Each number is 500 + 25 x the weight over its row's rms, rounded and kept within 0 to 999. Layers, rows and columns count from 0. Numbers have three digits each. The size before them is the row's rms in percent of the matrix's.

# up: layer 9 MLP up, 640x224, rms 0.0693, rows 261-295, columns 56-111
# down: layer 9 MLP down (transposed), 640x224, rms 0.0675, rows 261-295, columns 56-111
# gate: layer 9 MLP gate, 640x224, rms 0.0718, rows 262-296, columns 56-111
up261 085:479508455503485495518494496495499496470498546537510519496542508481488530505496523473511494481508507539470520516520431530470490507538520487502511504516499526511481539524
down261 085:530476527495511488512502467550477486536487475499495515536511504508482496478515486528520465535444470520474505508482483527476468501555515465501501513500492540493522476507
gate262 096:483488485525460516538477490569512490518499540473526514509537483543537523492477511502487496498517461499512474486476509489494503504526491538497514490505512503508488504470
up262 094:504515500484521448492523511520488512546480521457485528513451525468525471465502503489532532505439505548494487486525509503508501483506460477475478487471487515514475494495
down262 100:520516512508509449484491502540420497521513537493466506524497460487503520475467495497484494487500484481460496498559513484506475465516502508482464509496489451502479501529
gate263 114:508517497537516494482462504521429489468510510496552503470518508507515460511507464498514519469521493504486475476467504523489490447516504521539470533514475498520482560511
up263 101:560454513459484521521465491484493477499482493435510513483500529488465530494507536502516487500459508459511519508483485483503523514473498490520548518506470519523518470485
down263 101:492497506525510519519477494480515499494528490483494516535551531527507498513476436521513496478471508454472501521505495524482495461495535460520478532458522497504411489470
gate264 111:463499506477490495493512516505492459508525494436516513529521493502488536472514514493493501489504542502456520463458492455444486486510522495487534476444533525534511520465
up264 112:470505444505512471507471487516474492497493493511520473502482511507486476542514518489510480510509477526564476551474510489538496539552493519508467491548515512514503521474
down264 111:499535476518495454519474521517524515516457460479506477467497473487460527533521501513496523499516495499521531541487532496495470522532510484480496487479500489494504500454
gate265 111:505483497501557529481520498515474524499479483494523515512479481490491475477509521479491515475501492553505490545491546477500494515506520507521504523513564512483432472497
up265 109:482519508494496503470478470500499521456465528520480555436491514498454528492515533495508532483513520500490505487459504471482517554484496545511504527510501500487454506507
down265 105:517487495519491513509515504547491471520488496494508500500493527529417472517513512496487507544480500532473523518471516464545474529482486548476511495508539528496465508503
gate266 098:495486481486472452487519512506492490504501495505542500526485462523476549517490550497512464493519469511456520504506440516499503564541544514504490516479526436506498527473
up266 107:516540517484478522505469506505518505468472465510502507531497519487498498469474498464502518482521490535504537493509444483552443522506547557513467523472515500491480465514
down266 103:496491518497511464528524488514500478521492505481486499513487466539477474519547483524515512507491539517487505512483507488515488473532457466474500457508455526529533480543
gate267 092:495443488503474496482501498509542504504489447546487509499514489509512503496486534508492495504578510483554470498530517466510496474468536542448447495556488488518520537500
up267 095:494474535487501521507511481516531518438487518590498496478512496484520515503482525509493511514525494499497476475485491495506504448497500479507472540487497457490509495533
down267 096:513495480469484482491531511491526506492470493501487476522514512502492464523505490487502474528486479490478513473521518510494523478525527483507531548485458516547538510502
gate268 104:509495519483523519518498497495525539472462491463516468488463471478481529520519481481543510441497489539489504506499472469468519530501475464468531491489482511511499496504
up268 103:558500456520526492515481522500481487490519464488508515533477535473488479544537496518465512533498508497523495501501524528463468483488500503502476474523481491457473535486
down268 098:527490471497491525524519501501471467529522476476497517466487534481463523489494519481509532483534502500547474479495517524499526490521524466552457489531516482492523514517
gate269 082:522510495502471483475473499528528475485500460506507471566445530519560507505563543463509499496463515477472460507510479504571502532504485498471502421459489488520500490512
up269 088:513486463481471510482517463495537495490554457509495503526464503507545532511526508485502486494485519536475502529530496508519481523472501496506478468460457543482501502493
down269 090:494495504505497495505515485487479494537515467475461504493529493485517500482466531515486444529477468527531528499461523487520534516483499473494509522503541519449485507504
gate270 054:533504477513533513527513531494507472478514491515436494471490504534536498506517523521521521515507523467513518492500451508519519520500538511515519486535496485490474504551
up270 070:478512547478488518490485475516518515496478527486506522505501505495517508527505499481478477490520471499491473516484529498495458438529481521497491512494512525523497467402
down270 071:488492535480537508550525516507490505511485496509542497484510492498482477458484489511525523503480515540503548500484489495520508528472515427542524503518511473504494495574
gate271 108:520528519463506504447508509497478484463539519511509521471512446489484472522476558472495534485477483510521516469540449513530463504544527482448528536503494505515491526486
up271 103:515510533489513525460476505459453545446525499508498488532537547472528490556519511504500488465503514488529491470504497505517475457506489493481501476484476483519514500527
down271 107:507567484477491457452462511511517500514484476506513526520540481493513478525527518471523537457529565465523495504501521492495503496455506509473486454534533524491485500518
gate272 071:521524462536482458506510496520460504482481540529505514524493451496492503475481494544510526496516495524527479472494518485507484493508475533445488494512501489479475491499
up272 079:483512504527471485472515494493535520491462518463547519505494520502475506517523473509463497448488506527534505466500496515538500491475513441499504484512495512490485518514
down272 078:481519485514517528482464465511515501458510519495494538474509523492489496457521488518497453473474532518542521515541529501507481499481523519495508460450556508506447469528
gate273 114:507462516537473512443450481496518514471532490436439512486484501472478484513479570496488490503516495499491493501471457471526485458501471473557531495476483479496484515498
up273 110:500512504541486519546448453528547466476523495481509520467459522540511527452517527504475515422512477473470484505526505505498523525480460501520533476470478484496504488508
down273 108:543479526518442533494501482457510487515530509454536514503484496462523491538468513510527514553509508489495462558484507478509483488556564501500516523470518493504483507485
gate274 079:480471497457470519479457510481511506455443475451497503494448502547499474533535487505522491519509498502469536500535516509502467517524513469491477546500455455502486482480
up274 086:499480509491495489483488496493501517531507495496495483474566538494497497485504492494463501519498505501509464523503458508489503484490487542503500460507549539488511516483
down274 089:481504523543515542442499463530504454530490490459498545458449501515527504510516481503506496514504461494499499490499505501489497511481539528477500507494489487497508541472
gate275 103:476480458489493542478488491469509463467489468473491490489489450568474496505509565510493512516472525506489527496496477504474464451496484494501522498485483532508465520501
up275 113:501508470478493483515463471533517465543535502525473506480516479475458471465511548526510464528521511508446545495516475503506479489510469470532514453492516483486517484506
down275 109:468492502485454526497492494522514446568521516504525507490540467459528444502528486517516516511499490492462498529513489484534546543499509486511484528508533472484546501528
gate276 090:486441473475463490486490487472477485486470484488511530514515515499546551459465535505500516487498503476518486513462499549497523490523455481524487496505430495465519490488
up276 092:493474505522491456504496496471469528483498507494509515525502499520506540473519507493472498506530478515560501496525486493515490480481439478521494474500454493511510504521
down276 095:480484507473543515485527490528522513482533493488507472497524498480561487482430495536513522543524513505482469467514476497512494550513479497538509471503486489539474529510
gate277 098:489481481471462569492547532472502455545478466463502499494437476515470522486523484495495499490548504521555470521477492454542503481484521521528492484489467464531500464495
up277 104:500537514504458453488514481491518483484509505461509507478480506496480507511526499491486500517515473463493514465455459488426462475487471491501515518518506521481508488533
down277 105:497521483462447507509533461517502493512487486470465493523515479519538477458504561569493502511492488498470469529532545491482533538563475534513530516503492485497506519533
gate278 077:437479517479481492494435469503486485483472513543488526487478471525468510515434532527515521497471494485515478487490529463428470479488473481483510510502479473468472515489
up278 103:429491526482561475516464467463501493480509527493518520472483502492462482502456534501509541506469470484493502490488479456473490503513501503507545491512538519504487501496
down278 102:522506488508510512511503527495514509515508554477475501481516516484535481474537489504464512521512454495484473514504480537537512503537537527494495479525552550572513516494
gate279 101:496482527532505507498478537492493516525503530471513577546489474536513546519514528491498480505495516511489481527526531522501461493539496505504521562487490515463495463521
up279 110:499501523502532513489503530516518506497524550498517521533515475519517501507512491534478525515532536507480499502504488508513485456546487542487498495510486505483515413491
down279 113:493507518460502443535518450474492465513496530500508477533517482526506493490521511553468517509508529473469538474514495503526485484515483527517505478529515482491462533511
gate280 081:513522481525508472521440524483504499532498545533484532497541517536498499484470505527461523564471525487511509516492500484477494498486446482511495448551487472488506484496
up280 083:473486496508496502488511488486488481461461477498502485479515549486475528505475493460545504515507502495546504518502468493541485518499528472488557516477482494497522531509
down280 089:512511466504489494486490496496461476516464517520497478484516478480496512511467475483502509501505544466454458503517475501486538531452516459473484455555479490493489494511
gate281 109:501516495500494464524539521493463517472545503539544482544498491489458528546506461498498480504498491507535493545509474489502513483527507459533439543519470516528493528485
up281 105:473486535507540458497489544486510480500470502514510523545515490472525473504502500492498501523492498447522486493491451516490522504485519522541520513477522533512471469500
down281 107:496478513517528505461462481513483501545495500526501517413488480510505477515492484517522486510534514506483537469470506509517546535475530533514531522569479496481512506475
gate282 087:494471502489485489523483481528498520510456462487474506520522469542456506508486539447539511513521474479491521497509556461510469484492503482512497525482527529491497471515
up282 103:511557496461530473516480492526518482501518522522509500435496539484501500521507541525484538521525520488479504520516497489503493485492491534486527484522504521478487491539
down282 095:497528473458494490506539517497511495480509507510454506502449497462519472529523494539503504531518501494522518492511503479535520489487466479466488488497530486483452505532
gate283 098:532533496499454524459487539501457505511489494469508493511474516534521496509510500506500491489488516498540467485472560472463483492520505535518500521477470510480457470486
up283 098:473483484497503538481462497468493518534520484441497508476502487521482479525487531498504531496487480540511487517514526516506544511493523522549510484494475522497504474506
down283 103:508505508481508520527512462497473466534522533533496473512566503492508459465477509560501477514455547517452484507553494493513529516473529516468478512543490525513454450500
gate284 102:517507492452475461493510486461519520495526485487496484491509506504552536534486509509468507505477527511511484469483507517498492455509494506532460484533483479506491548465
up284 100:501530482516536486485547488486477494493486556515500453482517465471481475488494479511578483528504532497493508487533499474510520483483542547500532539519514507517484540457
down284 100:477486491498442526536472505514499508502519475468534535480501514482512463473486486477519497495498486486512499509503500520529510529483492520516501485460510547490449503492
gate285 063:521486495452536471490504498492486495440486522516495524495507496563536539535471502485530533493554471503460500533466479516496550460504479492474458508526434483511501496492
up285 075:518472490485506510471555506468497518462532448462466487473496474512498514485512477493471490440501494464491495516484472503499496493525498499471433470498498499476502510462
down285 068:503517533515525482512535529509503534489485476483538533511505455551523480471517456539481500455496500503500569524523480496524532495493508464541496485477471470484478458530
gate286 112:507532503517494500529493473513479497517484513475511506457518489481522476488472496523547525489504496492517517494505492521476503497515477457504496474498529521459485488492
up286 107:504483474468511547440498525505516496544446499507535554503487488516507560534498528509518509488474471529507484491479451492499491497452510495506488517527506500543468490514
down286 107:486509522497529490460496486462538525487545490515547539503528481490494512501531542486529498504459487473549497462504473498494495488470537463510523506465449517510446511489
gate287 100:547468477479474505468518493525492522472479469496505512489450505501483490549513508469563493488503521510469470486490492495510489498491467491486523469498470493484479541530
up287 102:500501493484475484484537510474509476475491491510495446500506506506509468458503503470486450480486453488472505503524486537516477465437505496489515490523545545515479504533
down287 102:483522480486462516528459491484472459494459546478489508537518456483542478469521486467522502538473466503538458554524453516497467489473447481478487526500535479498468496481
gate288 075:469492480494490487474500517481517489472491499522516484487481504529507507487504520518512479467467479522538493455464490520513478519540451503491505469482458493525481481511
up288 088:525517492541501508524500495509501500481521525531503500520519475474514504524520486481547508530473532486483514505516484481475516521451507483521472481506503525474514517523
down288 086:458487456524475483497462487496506534502491484504524527490449481516494551517522475500536519459534511515540484516497491497473484466555458521484506479496439527511489522497
gate289 059:506482468500451489495515483482527526509502421501439473480508502515510497498527483510463499477494519462520497528491458442483468506519520533515490517476519497483513502538
up289 074:508484486500486488477514512525520503501508465467442477498508491494490518485519476536506490455519561467514500516541474466502485511480514524492468502521523467457474511544
down289 075:519520461505478492474479485503525480481489500485435496499464532507534528518514500503480487519517489452510450517506520485493446474521488554468507488504467507478515498431
gate290 105:485454498477534509521499519545509521537490456478491497478552510450477517515529448517502491478460480473518496478494478500518469495450520461514493525502465489503466468513
up290 097:467473509463498488491487490493499464531465509466520496553513505444544589492564499483446472532457498477519506528493474488540497536486498539466511509469541499521442495460
down290 101:497497523478465521494492522525462517482523482559481476502480526511467493477471519504483486474511486537496542517497500558478465500502487506457540505491481505460509481520
gate291 086:521524523519475486492512535523521524545463488515487528500480497522510440500507516528481534471460532493492509465502483490482472509480498537492474462518487498531480538540
up291 090:510501500453528479504490498502463527518513500507500519517468500513487492466493515508491501477529508502505483526503512508495470506438526530525499496550510455510515502491
down291 092:511493532488530510498472521511447512510464535445522536535519513506518493487528495494485504480469497521504478492494484508506502551425523533490463541489488493543438488525
gate292 095:493480539467451539488495484504534489488494501484520486511512515497511484463488528506540473508540451502472463497524471493497472479449485445472502534473505471546496473506
up292 094:508538471468462485498505531474486514475468505478512504493516514444519517483488539563519504487492491508451523542500460504527504505482479494474529532506508502511462479481
down292 095:464465498541521492494531489517471508513522541515496495463550523480468453536517506529501468531510517497512526523469498543483521482525554503482522468500489492502545461502
gate293 113:512511483497464453478497485497466503514573507491509497461525524496466529510476481486463496511488500467526498471514517527496494487447511521502490485482525548505461500492
up293 106:514481499469506489530513484528505550474498508518510494476507515547495521480517524497517451522498538523519483511518482516516481503478510528495514509503497481477480526491
down293 105:506521476514497522529515545499496505533472482508460473530506467554511513505507511491456458492501497514503526472452482490489486500510516501463506465455562477481515476511
gate294 106:500504499533472504514475492523514541466509508503508529557549491490553514485469465517553489480494482452461494501489517484493509516509499481510486484498560508480429519488
up294 103:459496509485490509514524533454486491495512463529490509461503473450531510488520524503533509501506484481543499486496473483486491496456562489520538515473452493539511538466
down294 104:496492508501501482526471524440511499516497507517514480491489439473488465448524482506518506474520526503532486500533522468496479488488491514468539516498477505485445504484
gate295 103:495483544493494518477514493520479491493499481501494477531454508491480520495483486504455535495492530520506510472584487527506489490475496535493531546505533510456474530478
up295 100:537501496481516488515532522543515507506477493501475516495486496472496525487534502504509527478491490502530506512526491499487522473478452494480518556564483481462454476491
down295 104:528520488497484492493510511477503524496439483528496477451509496543506471473487519560481498504495498533519503499464499527529488515476538506505474461486506467506490484512
gate296 106:479482492505505498483524515457474421526516483521485528525503476519522537491497449495507512428532536474495464518520528506521512513486493509491468476449486546502516491533